From a checkpoint of a small transformer trained on Wikipedia.
Size: width 256, 2 heads of 128, MLP 1280 squared ReLU, vocabulary 1119, 34.3M parameters.
Training: a variant of Muon for these matrices, 650M tokens, 5206 steps.
Each number is 50 + 15 x the weight over its row's rms, rounded and kept within 0 to 99. Layers, rows and columns count from 0. The size before them is the row's rms in percent of the matrix's.

# up: layer 3 MLP up, 1280x256, rms 0.0951, rows 1123-1136, columns 0-255
# down: layer 3 MLP down (transposed), 1280x256, rms 0.013, rows 1123-1135, columns 0-255
up1123 091:66 57 48 29 37 47 26 55 56 70 57 35 69 40 57 31 29 50 72 66 55 11 67 56 49 60 50 40 49 46 36 68 34 56 54 68 38 45 57 64 56 71 78 44 22 18 33 49 42 40 52 61 37 35 59 53 57 46 45 25 46 37 45 45 60 67 54 64 61 67 70 63 47 25 49 49 61 45 44 60 78 47 52 48 27 49 52 58 51 50 67 19 40 35 49 29 57 54 59 55 46 65 70 65 59 44 50 58 51 22 59 51 56 30 41 45 44 65 57 77 78 52 56 48 76 44 49 35 36 57 20 72 59 65 50 46 36 41 40 34 44 59 23 57 75 68 45 09 39 36 80 62 40 42 41 60 62 53 37 37 38 47 54 40 43 39 48 33 40 36 61 66 43 21 67 64 45 48 39 12 63 50 35 65 43 30 63 61 60 44 64 38 50 76 32 22 35 60 13 72 25 33 61 41 27 28 49 51 45 48 63 73 33 53 31 82 33 53 68 49 30 35 62 26 23 30 56 49 09 53 51 67 30 48 71 63 69 62 65 26 54 37 35 59 67 37 69 65 30 48 57 64 47 35 45 42
down1123 094:68 40 77 46 47 33 52 66 48 29 25 45 53 65 57 52 78 51 77 36 56 27 21 55 45 18 31 51 61 55 37 57 64 65 68 58 25 63 49 59 51 64 43 51 39 51 46 54 59 38 48 61 52 58 64 23 51 39 55 59 70 41 39 45 82 51 52 42 34 51 71 17 58 51 52 43 58 12 45 60 35 39 59 48 71 43 58 49 43 75 45 31 28 50 54 59 61 61 41 36 49 55 34 39 66 34 25 24 63 41 56 46 53 20 46 36 67 25 56 65 48 59 59 51 59 63 34 54 33 43 35 37 59 48 29 39 76 37 62 77 56 51 66 43 55 47 51 49 25 94 71 53 44 26 57 31 62 45 52 51 49 53 42 87 52 60 32 45 65 32 31 51 31 41 36 08 69 55 68 53 33 50 44 16 57 50 43 40 39 44 73 55 33 58 75 40 30 51 40 38 58 42 45 47 46 22 36 44 59 32 40 33 44 44 79 35 44 56 14 43 51 35 45 53 84 74 40 45 76 67 51 46 40 59 56 65 32 46 62 63 17 27 57 60 68 54 33 60 33 46 49 09 51 41 19 41
up1124 104:53 69 56 28 41 48 43 60 62 66 47 71 07 40 28 48 88 46 64 55 54 91 67 73 68 54 32 58 59 44 62 50 34 55 63 55 44 44 64 49 69 42 56 26 73 67 44 74 45 21 61 54 44 52 62 62 38 54 50 50 49 38 48 48 65 59 59 83 57 61 37 37 15 54 50 47 57 72 45 29 75 43 38 37 77 67 50 56 63 26 46 28 19 47 48 39 72 47 49 55 47 50 53 23 64 45 35 53 42 56 63 57 49 31 45 64 54 54 49 63 25 44 74 71 74 48 50 73 50 51 43 49 41 47 42 49 45 51 50 40 38 41 60 69 55 45 49 07 55 45 42 52 45 35 56 59 40 15 39 39 63 55 76 73 58 58 66 48 30 56 85 75 61 54 42 27 37 41 32 51 54 19 57 34 27 31 27 41 49 49 46 36 62 51 74 50 34 31 49 62 75 70 56 56 47 15 55 53 63 80 76 36 53 35 21 41 67 54 50 19 52 51 54 42 45 33 42 42 61 53 55 60 56 50 87 52 70 64 55 75 43 41 75 72 41 64 44 46 63 44 38 18 67 34 31 41
down1124 102:38 56 57 31 68 37 45 42 51 28 47 34 28 34 46 61 76 55 44 64 48 27 47 61 52 12 62 56 13 83 42 32 36 28 75 55 93 55 50 13 19 53 59 55 61 42 52 46 52 69 63 41 51 40 58 74 54 65 65 57 62 55 52 37 63 70 67 72 56 59 49 53 48 49 40 49 67 60 58 34 60 46 41 70 60 46 38 43 77 68 24 15 56 42 61 32 76 29 48 48 46 66 66 58 35 53 18 45 36 30 69 46 55 67 77 49 60 60 33 38 46 38 71 48 44 52 79 62 61 58 64 53 47 46 51 54 62 71 49 36 53 62 38 37 76 77 36 43 50 70 38 49 44 60 62 57 35 46 62 60 50 49 58 52 46 85 60 47 36 77 52 46 45 42 66 44 43 49 52 23 51 47 58 61 38 42 24 54 56 36 66 50 52 46 29 48 57 45 49 43 47 46 24 83 25 83 53 71 56 50 35 27 69 39 30 56 48 58 65 57 51 28 37 56 76 52 54 53 33 53 21 49 45 52 67 36 51 43 61 58 73 15 81 44 33 66 27 52 58 36 58 52 47 82 67 89
up1125 093:37 62 66 17 41 31 45 37 52 34 67 33 55 68 42 48 40 68 44 37 50 60 34 65 46 46 65 34 49 37 43 42 73 70 28 39 62 66 16 41 44 57 43 33 35 47 53 32 61 58 30 37 40 60 60 44 62 64 53 28 61 61 20 57 39 55 51 62 53 18 71 53 44 57 50 53 76 67 45 60 27 34 40 63 43 52 71 66 50 30 33 70 30 58 48 70 52 26 56 46 33 45 41 74 46 36 48 54 47 45 47 69 72 64 47 64 46 70 56 34 37 61 53 51 32 43 48 70 27 50 48 67 34 27 75 33 80 67 14 60 70 73 68 64 60 51 53 65 45 55 61 25 43 52 49 59 35 40 16 52 42 50 34 65 66 47 58 29 55 38 52 75 56 33 67 34 29 30 49 63 48 83 50 53 37 42 47 73 58 54 59 73 58 52 70 38 34 33 59 79 64 48 45 21 59 45 37 58 49 33 77 44 63 62 82 50 40 75 43 47 45 40 71 38 37 31 10 58 50 55 95 58 69 30 33 53 58 56 50 84 46 38 60 67 25 46 15 56 45 40 55 52 64 33 50 56
down1125 095:36 41 80 63 56 76 25 39 55 74 50 42 66 75 59 69 49 54 48 31 69 48 46 57 17 42 59 22 51 58 46 62 59 31 48 38 28 27 63 74 25 57 30 42 27 30 65 44 38 30 31 43 50 70 53 12 46 59 39 51 57 65 45 53 50 71 40 53 56 47 69 06 72 39 56 55 58 41 56 38 43 45 40 47 33 59 27 42 64 57 28 38 64 56 59 38 44 49 53 35 61 35 80 32 39 73 45 44 62 48 57 44 43 55 43 68 49 63 58 46 67 41 24 22 43 37 41 67 13 39 44 82 48 75 56 35 72 71 42 36 47 70 74 46 37 43 70 61 65 83 65 51 58 38 41 42 37 48 55 58 51 74 63 32 70 63 48 61 54 37 30 50 42 56 77 74 56 53 83 51 62 40 61 51 74 47 52 42 50 29 42 33 56 38 76 45 45 41 27 40 46 44 57 49 33 76 29 37 41 27 13 27 55 27 92 46 40 50 59 64 64 22 50 49 44 30 47 08 45 28 62 51 55 59 49 51 62 29 67 53 44 34 47 61 44 49 42 61 46 48 53 52 41 54 38 38
up1126 096:38 57 56 49 39 51 62 49 47 69 53 58 57 53 25 48 53 57 22 52 64 57 29 51 53 55 31 45 41 38 52 63 43 35 26 72 41 47 50 40 51 38 56 49 52 41 57 58 37 70 57 66 43 30 59 75 60 70 32 63 37 41 77 77 29 58 40 32 51 33 42 54 59 40 46 22 49 55 51 53 60 34 67 21 69 40 67 50 71 33 47 45 38 52 54 45 61 39 30 66 71 31 54 62 73 37 31 62 70 54 31 46 74 71 38 63 46 63 48 29 58 38 57 54 64 69 22 47 56 99 65 40 37 42 50 73 54 19 55 43 35 15 58 89 49 30 13 26 18 55 65 31 55 30 69 45 20 54 55 33 38 65 41 35 42 41 57 62 17 61 42 69 46 70 60 47 67 57 38 23 65 24 54 62 36 40 30 66 24 54 38 35 73 58 44 63 55 36 44 72 49 46 25 59 49 30 64 40 61 52 67 34 67 62 64 58 63 78 64 57 46 42 58 51 58 40 42 53 77 35 25 55 27 68 53 58 21 37 51 44 40 63 54 20 42 49 69 72 35 42 46 71 44 51 72 50
down1126 096:30 36 53 57 25 39 65 75 43 36 48 80 62 61 34 83 46 67 74 32 56 57 36 42 47 56 62 61 67 25 77 29 41 61 38 60 27 31 44 51 45 56 61 51 49 29 48 48 55 63 45 30 63 78 19 52 34 61 56 40 50 55 53 33 37 60 61 65 74 48 49 85 57 63 43 53 34 53 39 56 54 51 47 59 64 29 84 51 47 52 39 45 42 59 43 58 48 14 34 56 62 28 62 60 54 60 22 49 55 54 48 89 49 34 43 44 45 58 55 25 79 56 59 30 66 63 55 59 42 66 64 97 36 14 19 68 49 47 50 47 44 44 69 70 27 63 40 61 66 58 64 47 59 44 40 30 64 43 42 44 50 51 45 46 61 53 91 65 76 57 48 51 72 46 61 56 55 44 50 56 39 54 60 59 66 63 16 40 56 39 41 62 73 57 27 68 60 58 64 55 36 39 64 22 60 44 39 47 53 51 32 63 37 51 10 59 44 79 58 58 48 60 56 55 37 41 43 53 58 28 48 23 22 39 65 43 33 41 61 79 29 21 37 52 50 69 39 44 54 56 32 76 53 27 69 70
up1127 108:38 54 43 24 53 57 38 48 41 54 57 60 63 68 75 36 44 57 29 58 27 63 33 50 37 50 24 36 37 39 47 50 36 67 62 31 42 50 54 47 47 53 47 79 27 43 55 59 21 53 23 34 47 23 72 84 44 29 46 39 48 23 45 23 29 47 75 46 44 77 55 71 54 73 44 69 48 32 42 57 48 50 60 33 49 33 45 73 73 31 59 46 63 56 58 45 54 62 53 33 33 65 53 57 60 45 63 49 69 62 51 50 38 61 30 60 20 57 57 26 50 50 49 84 41 39 48 63 44 74 53 58 48 63 55 42 64 54 57 27 23 38 60 79 70 38 55 53 45 55 54 51 35 61 34 88 52 31 38 66 21 57 43 54 55 55 56 41 37 40 68 28 60 52 38 67 50 28 66 17 63 65 41 47 52 69 81 85 25 44 28 59 54 23 74 47 46 19 44 27 70 16 59 46 56 51 61 43 54 59 46 37 45 44 76 37 76 47 46 55 53 47 40 20 30 64 50 67 34 49 46 74 53 35 45 47 57 40 45 43 76 13 79 43 64 48 56 68 37 68 69 35 48 32 58 69
down1127 104:66 57 60 39 40 51 59 52 59 36 39 49 69 48 48 76 56 58 52 46 45 52 44 46 59 54 45 28 51 71 47 41 48 31 70 35 28 82 59 27 57 29 46 68 28 59 48 19 54 47 41 54 52 39 71 76 29 14 41 31 61 46 67 33 57 55 66 45 31 23 80 37 54 39 63 84 76 43 57 55 43 55 45 42 30 37 39 45 79 30 41 47 49 56 54 61 60 35 39 71 23 56 41 42 42 45 70 64 54 63 54 32 30 59 50 63 68 31 59 61 25 40 76 46 41 81 55 55 42 53 45 55 53 42 44 04 59 59 26 55 58 30 58 54 60 60 83 54 47 36 68 33 53 46 43 53 54 38 55 41 59 41 41 36 42 35 59 64 36 48 38 37 88 36 52 64 48 63 43 38 59 71 41 50 39 62 33 50 62 64 31 46 79 70 47 38 17 40 57 63 60 54 32 47 73 53 85 79 44 71 46 31 71 53 46 19 51 52 51 42 51 44 74 28 49 78 29 42 12 34 63 53 41 50 42 73 39 77 59 59 64 39 67 74 37 57 73 27 47 69 49 52 53 23 57 74
up1128 091:71 48 49 27 50 68 30 55 66 52 51 58 42 39 51 86 50 54 57 56 31 58 57 56 49 59 60 49 65 67 54 30 45 43 54 58 47 72 56 77 57 27 45 59 42 38 66 66 50 50 65 45 59 42 62 33 48 42 44 51 42 28 59 42 74 81 34 42 31 22 30 14 71 45 38 43 45 61 68 47 49 64 50 79 51 47 38 38 54 52 73 28 47 52 60 81 75 59 53 49 58 38 14 65 70 76 28 51 56 32 29 48 39 60 64 51 67 37 49 51 53 50 64 41 61 48 37 55 69 58 36 39 53 46 43 32 63 70 74 60 66 51 51 43 65 59 92 49 46 39 74 36 41 67 43 67 53 26 15 44 63 34 41 39 40 48 39 54 71 39 28 55 51 57 71 34 47 30 82 74 63 07 48 64 13 77 41 52 47 56 55 82 47 39 66 40 44 48 48 37 95 54 55 38 64 57 37 69 52 52 55 48 38 48 52 41 60 36 45 61 40 49 25 53 85 45 28 34 23 34 58 44 58 73 56 45 33 40 27 61 40 56 75 60 48 60 69 28 52 73 80 30 53 67 39 49
down1128 093:38 09 57 52 78 42 21 54 50 74 37 47 32 59 60 77 25 86 59 53 55 50 59 52 44 36 53 39 59 37 44 77 47 72 65 59 57 60 34 43 54 35 48 35 55 33 59 58 29 29 51 73 43 47 43 58 58 36 60 44 31 38 39 54 59 54 54 42 60 34 58 53 24 24 25 60 42 63 63 36 40 49 74 53 46 36 75 72 28 63 57 40 51 40 36 82 51 46 39 39 61 38 49 42 51 60 50 51 54 44 81 83 72 76 52 62 59 75 64 43 69 84 34 56 54 41 42 21 31 60 29 13 39 56 51 62 45 25 68 52 50 59 39 43 30 34 66 62 37 46 57 71 75 14 53 51 56 44 48 49 38 56 56 58 58 27 16 46 50 35 68 71 25 40 47 64 40 42 38 71 47 47 63 55 47 48 50 25 37 38 59 50 53 46 66 30 29 73 42 78 43 56 49 48 44 48 44 39 29 51 88 48 33 44 81 47 56 10 52 46 56 48 29 70 52 72 29 48 52 42 44 50 34 52 66 55 33 41 48 34 45 53 65 43 20 58 40 47 88 34 67 53 43 35 29 52
up1129 095:24 61 56 71 77 72 65 37 56 57 68 32 37 67 32 51 67 47 59 44 57 48 29 69 40 52 53 48 42 58 37 57 41 55 45 36 52 54 49 53 46 58 40 33 48 49 16 50 66 58 74 56 52 58 39 62 73 67 41 72 70 47 46 59 22 69 58 49 64 36 65 42 77 49 54 71 50 47 51 84 75 30 65 60 35 67 76 62 61 60 72 52 51 46 16 76 39 70 50 27 38 54 25 65 33 54 45 58 43 99 43 05 38 47 70 46 50 37 58 71 38 58 55 55 26 44 45 67 39 36 60 59 40 52 68 56 63 55 45 58 47 39 38 86 69 69 46 32 60 42 52 51 43 31 62 47 46 36 45 62 56 65 38 54 44 38 28 39 37 40 65 58 50 52 70 57 72 83 73 56 20 59 62 70 47 25 41 33 79 57 60 32 79 54 61 33 49 27 59 27 73 54 71 50 52 55 37 66 49 63 44 30 39 44 42 22 33 69 46 35 48 71 56 18 33 31 34 72 37 48 44 49 57 41 31 64 71 67 52 67 87 49 43 55 63 36 58 48 53 67 46 27 54 58 32 54
down1129 097:58 27 35 71 71 20 38 58 41 50 35 79 23 42 39 35 46 66 44 50 32 67 50 30 26 77 80 64 48 16 60 53 49 58 43 55 56 46 38 48 50 69 73 48 63 33 36 57 57 43 33 51 38 43 60 47 48 75 57 63 43 25 15 42 70 33 64 41 54 63 74 44 47 28 84 23 42 39 40 47 64 48 52 56 79 71 60 52 42 18 50 14 46 49 57 47 21 38 35 61 64 44 53 34 62 42 40 48 78 56 47 59 43 38 47 69 29 52 73 59 56 56 31 60 48 52 46 73 84 53 45 83 28 39 55 51 30 49 52 28 43 37 25 46 39 54 56 53 84 63 70 70 46 14 44 37 41 53 55 42 25 57 43 39 68 29 55 68 42 52 46 40 52 63 40 55 59 36 49 52 71 47 52 30 53 44 59 46 42 50 58 48 61 48 66 53 23 45 43 31 48 44 62 44 33 44 50 45 22 58 44 66 40 35 37 49 60 59 72 19 79 27 62 61 45 42 26 53 41 45 68 41 57 61 48 53 69 31 63 52 41 60 51 76 28 39 80 86 48 57 45 57 07 39 44 63
up1130 094:34 64 22 34 54 55 34 47 65 42 57 41 33 52 25 67 78 43 22 54 45 68 59 36 12 50 45 46 58 53 57 34 53 48 36 67 25 44 50 66 79 61 35 61 53 49 32 54 63 71 36 43 63 61 30 49 46 34 45 79 41 59 33 54 66 53 44 42 41 45 48 52 30 27 51 70 34 46 54 77 71 46 23 50 49 49 45 39 70 58 54 44 83 64 57 58 64 43 18 47 26 55 31 28 24 56 31 64 31 41 65 37 55 41 57 56 45 45 47 43 35 73 48 70 78 59 41 54 60 39 45 49 46 46 60 55 34 48 48 70 47 51 59 65 54 71 52 47 32 57 55 59 66 42 64 52 46 15 61 63 43 54 43 59 19 34 78 32 35 57 39 64 38 46 77 38 63 40 54 79 35 32 66 45 22 76 31 38 39 60 57 62 34 24 31 39 32 64 39 52 63 64 43 16 60 31 65 48 51 25 44 33 70 37 56 90 73 59 58 64 66 32 58 62 72 43 64 26 48 51 78 62 53 39 87 48 31 52 42 27 46 31 47 88 74 39 64 53 62 46 41 50 31 45 44 67
down1130 098:66 40 15 46 68 53 40 37 47 51 14 34 59 63 52 31 30 53 67 71 61 36 58 50 48 71 73 49 73 49 52 53 54 32 38 74 50 49 73 60 58 49 66 39 58 39 39 46 70 64 25 73 38 39 42 52 43 14 60 56 45 50 31 33 50 53 65 55 49 38 55 65 60 51 49 36 68 62 55 94 50 43 49 22 63 67 64 49 31 51 71 61 33 30 51 53 42 65 51 53 53 27 90 43 48 49 47 40 52 71 64 55 49 48 87 50 52 51 52 42 79 23 44 44 48 64 52 56 69 74 42 52 37 46 29 74 26 90 16 47 72 54 36 19 54 39 40 51 52 25 54 51 49 55 44 55 31 44 27 36 22 56 60 68 71 50 44 77 62 49 65 57 62 44 51 49 54 30 40 59 55 84 62 48 50 57 63 68 39 79 37 43 32 47 70 54 41 46 54 72 47 38 30 54 63 61 46 76 65 65 65 59 44 65 43 39 32 54 52 51 45 81 72 33 48 55 70 82 71 49 55 32 59 69 53 81 43 44 52 27 56 64 47 30 47 57 16 50 35 29 58 36 64 32 75 55
up1131 096:51 58 57 49 77 49 22 51 47 44 46 66 59 57 49 60 33 57 57 42 39 38 57 37 83 83 59 17 74 42 73 31 54 50 36 44 59 52 52 56 73 34 58 61 48 34 29 42 42 56 32 48 71 21 50 54 04 39 31 27 27 80 36 47 63 53 63 53 23 56 81 64 34 58 71 24 41 50 53 38 29 56 52 53 56 53 46 42 40 54 66 52 67 55 50 43 75 49 18 65 51 87 38 65 64 59 31 51 51 57 64 53 41 61 34 61 64 19 44 42 69 61 64 68 33 62 35 83 67 40 36 41 72 72 71 63 61 30 62 60 38 53 56 62 42 43 25 61 36 53 58 38 62 44 42 57 59 32 36 51 52 55 60 66 41 53 54 25 44 56 45 58 54 40 71 56 54 39 69 64 41 71 77 41 43 42 23 54 64 76 63 43 57 65 58 71 44 52 63 59 08 47 49 52 51 43 39 73 27 59 50 56 73 55 47 52 54 47 49 47 29 66 58 57 74 43 49 44 26 54 65 46 68 38 29 46 76 41 46 36 84 75 47 67 58 27 38 53 30 24 13 41 72 46 60 65
down1131 096:48 64 69 31 78 62 61 64 42 64 79 44 46 62 40 69 30 77 73 54 69 49 62 35 49 56 67 52 39 38 51 49 65 35 38 45 58 41 59 57 38 46 62 65 63 30 31 45 86 65 54 48 68 61 48 45 72 34 53 44 36 66 49 25 59 55 51 66 45 50 68 68 55 49 51 67 55 69 55 29 45 75 45 37 67 22 57 35 44 52 65 73 34 55 28 47 45 57 71 29 50 75 48 61 60 36 71 40 40 44 52 22 26 49 26 84 57 49 66 16 32 50 47 67 33 45 38 90 48 21 56 36 55 36 54 49 48 48 47 51 55 22 70 56 33 51 39 66 79 49 38 73 26 37 44 49 68 40 26 41 63 65 48 62 64 38 49 53 42 65 62 40 41 64 59 42 49 37 39 43 67 83 58 26 51 61 47 64 66 60 40 53 43 56 32 52 36 62 60 35 33 44 63 61 38 19 65 54 36 28 39 36 41 99 56 39 40 80 65 49 55 59 50 25 69 45 25 72 50 40 51 63 67 26 26 05 57 52 68 33 54 44 42 72 66 57 44 51 38 27 38 55 66 47 38 54
up1132 094:55 74 48 31 63 43 51 54 38 55 63 45 77 31 49 65 32 58 59 82 64 28 55 29 45 36 56 48 62 79 36 70 34 81 09 28 17 59 29 49 75 21 43 35 32 39 37 77 61 37 27 39 36 59 73 39 76 63 38 45 62 53 21 69 50 00 37 64 38 53 81 57 72 60 57 20 72 56 54 45 47 33 62 51 66 76 43 44 41 41 54 75 56 57 75 38 32 52 56 34 17 64 53 48 52 32 39 55 61 44 60 71 55 59 57 36 53 42 36 23 23 44 43 39 57 74 57 51 68 69 52 70 24 70 70 44 54 49 68 61 62 65 53 59 29 74 69 51 42 60 57 37 43 62 28 53 27 55 40 57 30 72 69 20 69 45 44 52 34 45 42 47 57 64 58 41 70 44 47 52 29 34 55 54 51 50 57 49 46 40 50 54 77 31 82 51 45 45 48 48 48 65 68 56 61 45 30 60 52 73 63 53 57 72 50 50 51 48 54 36 57 37 48 47 31 39 39 50 55 62 67 64 71 47 43 52 69 47 70 50 30 72 46 57 49 43 25 75 65 57 67 71 60 38 44 32
down1132 097:73 60 43 60 35 48 48 48 60 35 41 57 28 61 65 46 43 35 52 08 53 24 51 56 50 54 40 29 15 47 52 23 68 62 40 37 51 43 49 52 42 54 43 31 51 51 58 75 31 26 68 52 67 61 30 44 48 56 49 40 69 77 84 53 66 35 77 49 38 54 43 28 61 59 38 44 40 69 70 37 49 42 35 47 49 45 64 77 99 52 46 33 59 71 65 74 24 67 37 51 66 42 47 49 67 54 60 42 36 18 76 41 50 50 55 45 57 30 26 41 75 57 51 32 45 51 32 46 40 33 49 82 49 67 44 76 52 69 43 64 52 81 62 36 29 50 76 25 60 75 47 54 64 50 54 48 46 54 40 48 46 55 65 35 67 33 71 76 40 69 47 36 47 62 38 36 55 61 68 32 54 45 61 48 52 30 63 64 49 35 52 62 43 49 49 44 41 68 49 47 53 65 19 46 47 36 79 65 52 49 60 39 48 43 50 69 37 18 41 58 36 39 49 65 36 49 10 33 47 12 84 72 55 61 52 22 51 72 64 63 56 27 43 58 40 38 59 49 42 48 58 51 63 71 85 63
up1133 095:72 28 39 35 52 69 46 41 43 57 43 64 42 31 65 69 50 34 37 53 47 48 57 28 48 75 51 39 36 60 52 66 42 45 44 24 69 47 32 37 64 28 60 52 74 46 54 56 61 55 42 60 32 71 50 72 49 86 37 42 55 76 66 49 43 26 39 57 84 34 27 62 60 72 54 42 67 41 58 47 66 55 57 42 63 61 53 31 67 19 70 67 65 39 34 60 22 41 42 29 40 36 83 62 43 24 31 58 57 60 40 39 76 24 63 48 38 36 25 61 38 40 59 60 49 54 34 43 47 79 43 62 78 53 44 38 40 43 52 53 74 61 41 46 22 54 41 61 59 25 32 36 59 42 38 51 50 13 41 52 48 77 53 39 37 32 65 58 61 73 22 49 64 31 52 44 37 53 40 36 46 55 31 61 49 60 45 42 43 63 66 72 51 16 75 46 68 29 25 55 32 99 79 23 23 52 62 57 45 41 61 44 57 45 49 54 59 52 45 33 32 49 53 36 56 46 38 47 42 67 54 55 76 14 42 59 80 55 39 47 28 40 61 37 63 40 47 40 68 70 72 52 48 55 58 63
down1133 100:20 34 19 37 69 36 56 42 55 48 44 55 33 14 51 45 37 62 61 62 51 40 79 46 76 74 59 44 45 51 31 61 74 46 77 26 54 46 43 59 56 33 68 93 67 36 50 51 59 72 57 55 68 68 66 48 59 50 54 60 46 55 68 58 54 44 42 41 42 56 13 47 51 41 60 63 54 68 81 51 33 50 57 36 70 51 52 53 48 50 47 67 45 43 47 28 39 74 61 57 69 62 62 67 59 45 56 37 55 62 14 35 62 61 26 30 73 54 67 22 51 49 87 67 53 31 40 40 67 33 53 59 70 58 54 57 39 70 28 62 75 59 42 65 45 83 29 68 48 63 23 26 42 45 47 41 68 32 57 27 50 66 52 66 27 68 46 44 56 43 38 27 41 69 15 51 39 43 58 43 60 41 76 46 64 67 35 72 34 39 61 48 40 37 39 31 53 29 54 54 50 62 66 45 35 49 55 34 56 39 65 22 47 53 36 61 54 26 67 66 59 41 69 42 27 45 50 23 37 21 39 53 65 46 50 50 29 21 58 42 31 64 36 67 27 38 55 74 48 61 67 29 55 58 66 72
up1134 104:35 20 50 47 32 48 48 29 17 57 61 56 60 46 38 64 39 50 44 42 31 53 43 50 52 53 44 65 67 29 60 72 59 49 28 36 40 41 58 53 30 54 28 91 48 62 30 59 47 40 74 27 52 61 52 52 42 70 58 25 21 51 57 69 61 43 44 58 36 35 61 34 37 53 47 62 32 44 76 34 42 74 45 56 76 35 47 56 21 23 44 36 76 55 43 47 57 41 59 42 52 77 23 76 45 42 92 44 67 33 56 71 66 57 48 50 48 43 59 35 58 33 59 72 52 52 75 54 66 30 26 60 55 50 44 25 61 68 04 38 53 30 51 44 46 60 63 72 69 48 73 35 64 75 31 68 57 45 73 39 78 49 41 32 77 38 34 89 77 59 72 65 61 48 64 29 50 62 52 39 59 28 52 36 49 52 43 38 58 47 60 47 65 31 57 53 52 66 51 22 34 61 74 32 46 37 54 50 40 58 49 61 50 41 69 59 45 74 48 17 53 48 21 30 67 36 49 64 51 50 30 46 60 53 44 72 75 55 18 22 46 57 40 61 52 37 56 62 54 54 62 56 55 61 39 61
down1134 095:46 55 73 20 33 44 68 77 42 68 66 36 78 57 47 30 34 59 70 47 50 56 31 37 41 59 47 60 39 59 54 84 54 43 51 66 55 53 42 47 56 32 71 62 52 76 41 50 56 74 73 51 30 41 45 46 54 29 67 69 76 34 49 33 60 37 44 52 50 47 59 49 20 32 31 38 72 40 40 48 35 24 45 60 44 83 43 71 57 48 16 54 60 44 39 41 56 72 07 22 49 41 68 42 36 55 66 49 53 77 51 37 67 69 34 67 65 76 59 67 45 27 51 62 30 51 65 28 47 41 34 62 46 60 53 40 49 45 23 52 48 53 36 26 35 56 44 66 39 55 48 92 49 47 67 52 57 41 68 58 62 55 29 65 42 47 55 50 47 25 57 65 55 79 40 42 37 65 42 67 31 33 51 48 47 57 44 61 62 53 34 51 48 60 32 55 17 79 48 38 67 60 65 77 50 52 42 43 67 37 41 48 50 51 63 18 72 49 40 66 48 34 38 74 49 49 52 65 32 48 57 60 51 66 35 60 33 51 55 57 75 37 71 41 27 50 35 64 82 14 39 32 47 49 18 11
up1135 098:55 21 50 33 41 36 48 32 40 52 61 46 58 54 55 38 20 56 29 21 31 33 55 71 73 51 59 43 39 41 21 46 43 54 58 46 88 48 44 60 47 61 59 42 48 44 63 59 43 53 52 27 48 39 41 72 57 41 45 61 37 60 47 66 31 77 47 42 33 51 24 40 51 27 41 50 23 66 42 49 67 62 46 37 54 39 58 41 62 69 52 35 65 37 60 46 48 60 48 75 57 52 27 39 70 66 59 70 53 47 74 39 36 50 44 63 51 71 58 48 36 28 56 66 61 21 67 47 32 34 60 70 73 50 74 23 86 29 64 65 61 34 38 53 68 70 59 38 58 66 52 44 52 50 63 60 46 38 36 61 57 60 67 72 46 70 60 67 05 77 72 32 53 55 42 36 64 29 49 45 52 70 55 44 28 81 70 60 32 49 40 68 54 48 51 50 49 72 70 47 64 21 47 37 49 42 69 50 33 60 55 18 57 69 81 71 64 74 30 28 63 47 74 38 56 35 48 56 23 36 46 58 29 96 59 66 35 55 56 61 47 46 33 55 77 44 80 69 35 52 66 60 36 31 49 39
down1135 101:60 77 44 50 57 15 74 77 41 45 37 39 58 52 80 65 54 54 45 58 66 32 97 70 07 55 60 46 35 42 56 69 58 30 78 59 21 57 67 46 54 61 63 83 50 64 57 52 60 47 48 68 49 41 56 53 25 44 26 54 49 37 54 64 69 44 40 42 55 53 68 17 49 42 54 60 70 59 42 32 47 32 48 43 42 48 53 79 31 66 58 68 62 39 42 42 42 35 30 10 37 55 74 57 51 49 53 39 67 33 53 74 40 60 64 52 56 64 50 53 13 42 71 54 64 35 53 62 63 20 29 45 56 58 54 54 60 49 32 52 48 48 60 52 54 32 52 58 62 70 71 50 32 23 59 45 52 32 46 65 79 60 47 72 55 79 51 45 55 41 50 41 78 36 55 56 29 50 74 49 43 79 52 54 72 31 30 60 61 75 43 40 58 54 58 17 77 35 57 32 51 57 59 50 32 24 34 42 45 50 40 39 42 55 24 53 53 54 62 53 55 75 43 41 37 77 51 34 50 45 56 56 21 79 34 33 50 55 16 45 29 54 66 35 26 64 50 42 37 48 80 69 50 46 45 62
up1136 098:57 27 63 43 61 63 41 35 65 33 86 52 36 55 74 49 77 20 71 49 74 28 65 57 62 87 22 46 41 47 68 44 48 65 30 58 73 47 59 53 59 62 47 69 35 67 40 62 53 48 77 53 44 38 57 79 27 66 59 73 64 27 66 36 48 54 51 39 55 41 82 64 34 45 83 46 41 63 40 52 68 17 52 58 67 55 71 55 61 42 53 56 34 48 53 43 46 34 38 46 58 46 23 93 59 48 53 64 45 55 55 58 50 76 68 43 45 38 44 69 39 44 23 38 33 37 37 38 31 77 61 62 42 43 25 50 76 68 74 80 64 47 50 80 42 26 51 58 49 53 46 57 39 52 66 36 58 63 76 36 45 48 85 51 55 72 35 38 60 48 29 63 36 46 56 42 46 54 68 52 59 45 74 78 53 53 39 59 41 52 77 71 36 69 42 46 62 41 28 76 38 44 47 68 43 63 63 53 60 73 48 47 38 51 51 53 62 39 34 54 48 42 21 44 50 37 45 41 20 28 70 50 61 46 61 67 62 71 63 34 34 70 73 31 48 63 46 49 27 66 71 48 42 42 70 67